{"positions": "rope", "rope_fraction": 0.5, "parallel_block": false}
Each number is 500 + 25 x the weight over the matrix's rms, rounded and kept within 0 to 999. Layers, rows and columns count from 0. Numbers have three digits each.

# layer 5 attention query, 64x64, rms 0.183, rows 0-21, columns 0-63
509527510554540478504552533567485468515502541517518484518495495476493500507474496537491473515480489533535511485505494519499498472493521466506493480515465477494485515508500519512497474505492523
500511471420472562461458496451531489483457486470474487499454502500511502512500492492515480486504498505505507533469508476505465514514490511442508515505531492511528473483487446500479520506506487
502436492384462498527431412444593527519565444516457460426494495538515497480499502491532544457517537462489489516464442493522502533484453554472538540543570486501481439521474414497512537515500440
496476491402487497516449436469567504510530459511470465445494506519517503470490501483518539459522522474490477516474472508508478529475461535469524525516556487489505443524494428512518524509504448
479467502432464460530405450474584525535559475499489467443507487504493512481493534472512564485524516473493474522464475490516504535485441551479547518527555489516493469535474428505525519545509473
473446520415457457528403444444583536536562453492465468440498488511498512485496529476524565474535523459484465538463468487535486537470428561473559530540565495520498456518473401496542534551509471
557481459476506522478483440481502492464508529534532491488517525503506483511480495513481506489473488479477494520470499515515510508511512500509473518485507509552497480497505498507481498500481488
485462476486491504528512500488485527493508481519472478511460484481495478508543465506505468508483506524510514480510488489504510495519524492495490505529508477431473529490495514458505504489481509
523463526630496443570562477572474515507541505550527520491548485490496504481493494475462528525495506511465510458528499511520529492480483467575496492483465511505497539478528570481531495516488576
478553502556543526467552575547435454460415525487535513589484515453496500520506491536473463528475453558538520473493553492471512469502539448497462472458468504509547533470521570503481496471488543
537498466453490572457509503462500511458459525510499496502477525484531465517490486520484472497476485499490526509463514495495474486516519494483482503482511504493512498491497512503486507480522495
513524482546540541461546547508417471473427546509534504543494529469510489535499481514488438530451468530510512501501532490493488474516544460506458483447453498491519514482511572511456481475502500
505484498431484492509469468485550497518523472507480485470501498506493495473491489498521535467518526494487488509485483512508490527484477523480514521509534488498498466518488426517516514512498465
470460505386491463513431442457582533528531439503471450450485497502477512465489506484550555450540539483484465537482475487516476542471437553451514527543554478514480443545491388523531517544496454
494502496489490487498511521465529541474494529496497510498482512495516473511507496529497501508500506492460531478459490515505523496508499502497473485502530502502491530517489501526509507499532487
496473513534510516475509507506504503490509505509517516478520527482537512478510497487485511495491499512510507526498514485503505495490485508516496488489525512489514495483511487503505509513518521
513527497515492511488509505507521499509503495517489501478525514521487538482500502496520529532497513501497494486497501507467473527530516519479517488520498515504495503534517504493481490508519502
475481507523495488501520489486509520508490503483502496520506487507485498514508489524518477490499494512500517485470477486508501533499512486497508500522499519530498513489496503508484519494496502
503495501497502499477485526474500492500505514497509486503507512497503490513476478506541512492483484481491495485477486496510515492509478486518498491489527550532493503494466512512509494491477481
526483507468478510497504503472488499477490498501508535495502486503508491540512505493500488513487521478477516500471502478517490472501487520514503507507505517509507508508475511484463523511484467
528501484472536523479481462490518500480478521493521490495534505492502500526472505521511503491483499475489489515495517507502509497511492469493491504506514495549503468506492502521476479515530495
478538522500531465503497539511496495525494488467480516500502507474517518481488513492500509510546506484514475495523508505486486496504489492487506475490479498520512491530508488525507488512516496
# layer 5 attention key, 64x64, rms 0.181, rows 0-20, columns 0-63
474453500432477497545467487468551545504537456481442493452474495512473506457526513479508524489521552473487505515520490464513508522488471515516520528513553505456454501497498486499505508528511503
483421510494510493495426456482558531552563456491448460413446473509443526470510531453514519487525544440488457526512463494555517529484424537499528521492532508499460474532499392496518513518519467
457463523466521511502376490479560525551535448477480463421478483498451536481518562461532521482514517483509459534518471466522509522490424556442553511504537495507489456536491363482522517517532458
445496520485529525480427502496518515525510472484505485459483502505482523506505541485519510496510494496516475516502508487503522511498459533467527502497505501498477480506504431494502491499506482
473466532456504488509409472506590505572542461502482464411480462498461540469492570453526539488532519465501441527499486472557468517463442534456565522499534498490485431538493353501515520536535451
455449530448480493545372460490603514592578441493437439386479440501443539458491587428540560472541548471507452541519446466558467561450404574453586542498564507497485430539481296506532532554551434
461498495469463490513503515472516540511496499494478518512527505468506485469483479540531499479524475531474510477505491503480494511521528492488493508521534451454486485490485509494516510490509497
507481500483483465497494509491540483490499541515524492482477499534500514515506492516487537505496509490462521486486465512517504500503504486515514491485493518512518541495510498515503501526510522
493540482520509510501546520505440482473468559506515502555516479503504476523486478544509463508493471529518524458510492514464507492534525471538484510488465470499492512467508594525494463495474527
499491489534505499507537471511471485468497514527514510506494492520500483517489469513480487516501530520469539487507517490526492505510509462557466508482473491480469522438509548516480465490501515
501498500470507504492491466496523496497500513521495477491494502521491485489477490530492501480486513502491504488476473507508504498517505503520486504483489470480497505469495511506501484486483494
539523473521493503485572501527451499433463541506519536572506524516529472524495438553471471496474497519500551473495511533477513479527558468545444478503472483483518550460505634501489482465462542
496515503479532534471470501500508507496487487498514505491499515492499510509507517497497495500498485501513472499489513494495516485508495505474510485502486499499493491509514488494500482495503498
483543491486508531456462520506524505501486484507506504485484522503511527502519497496500517515520471499490476488492513505483522485506514508487514473499497496447498510517513478504496483487501505
499528512507487510516503459507524463484502488496485493490475490481525502482511510494483497495468471490484486499483509485504478499511509511532493523518470498503490472506522474504486486472466493
503533506522489503507491509514470495508485510507481444516469483502484520492496495489505465471516524495497520491490503491490476517493481496498512522509506518533516496485480503507495488500501497
493513494493504512515516493514490518535488544502485500486490484489528490513479496503521472493530502480503490515506528538496542489497493473530500509516511511525487494499489487528502523477458477
498532490493512490515494512472490509470500470486499520485492510504489499509515496508499506507469503526510501512550512488491532473494485507480478501469497503487490509492494505470485520479507491
495524488538499505535518460535511484460499505469514516504514521492529475489494563509470500480491487505516495542500505492508517520517503532485508502503478464505499459508512479530500507516527477
526515483505482493483485450496523475504493535499471506498520514521538467493478522490481528497504516466520473495469461504518484518490505532508504492509516495522508501529498511519533508495521516
505496496483456516502499500483501525501508479495471522479490520476514473479522484505535514493536481519496509522518517492522487529514520507496483504516507480434453491523509517527521510498471502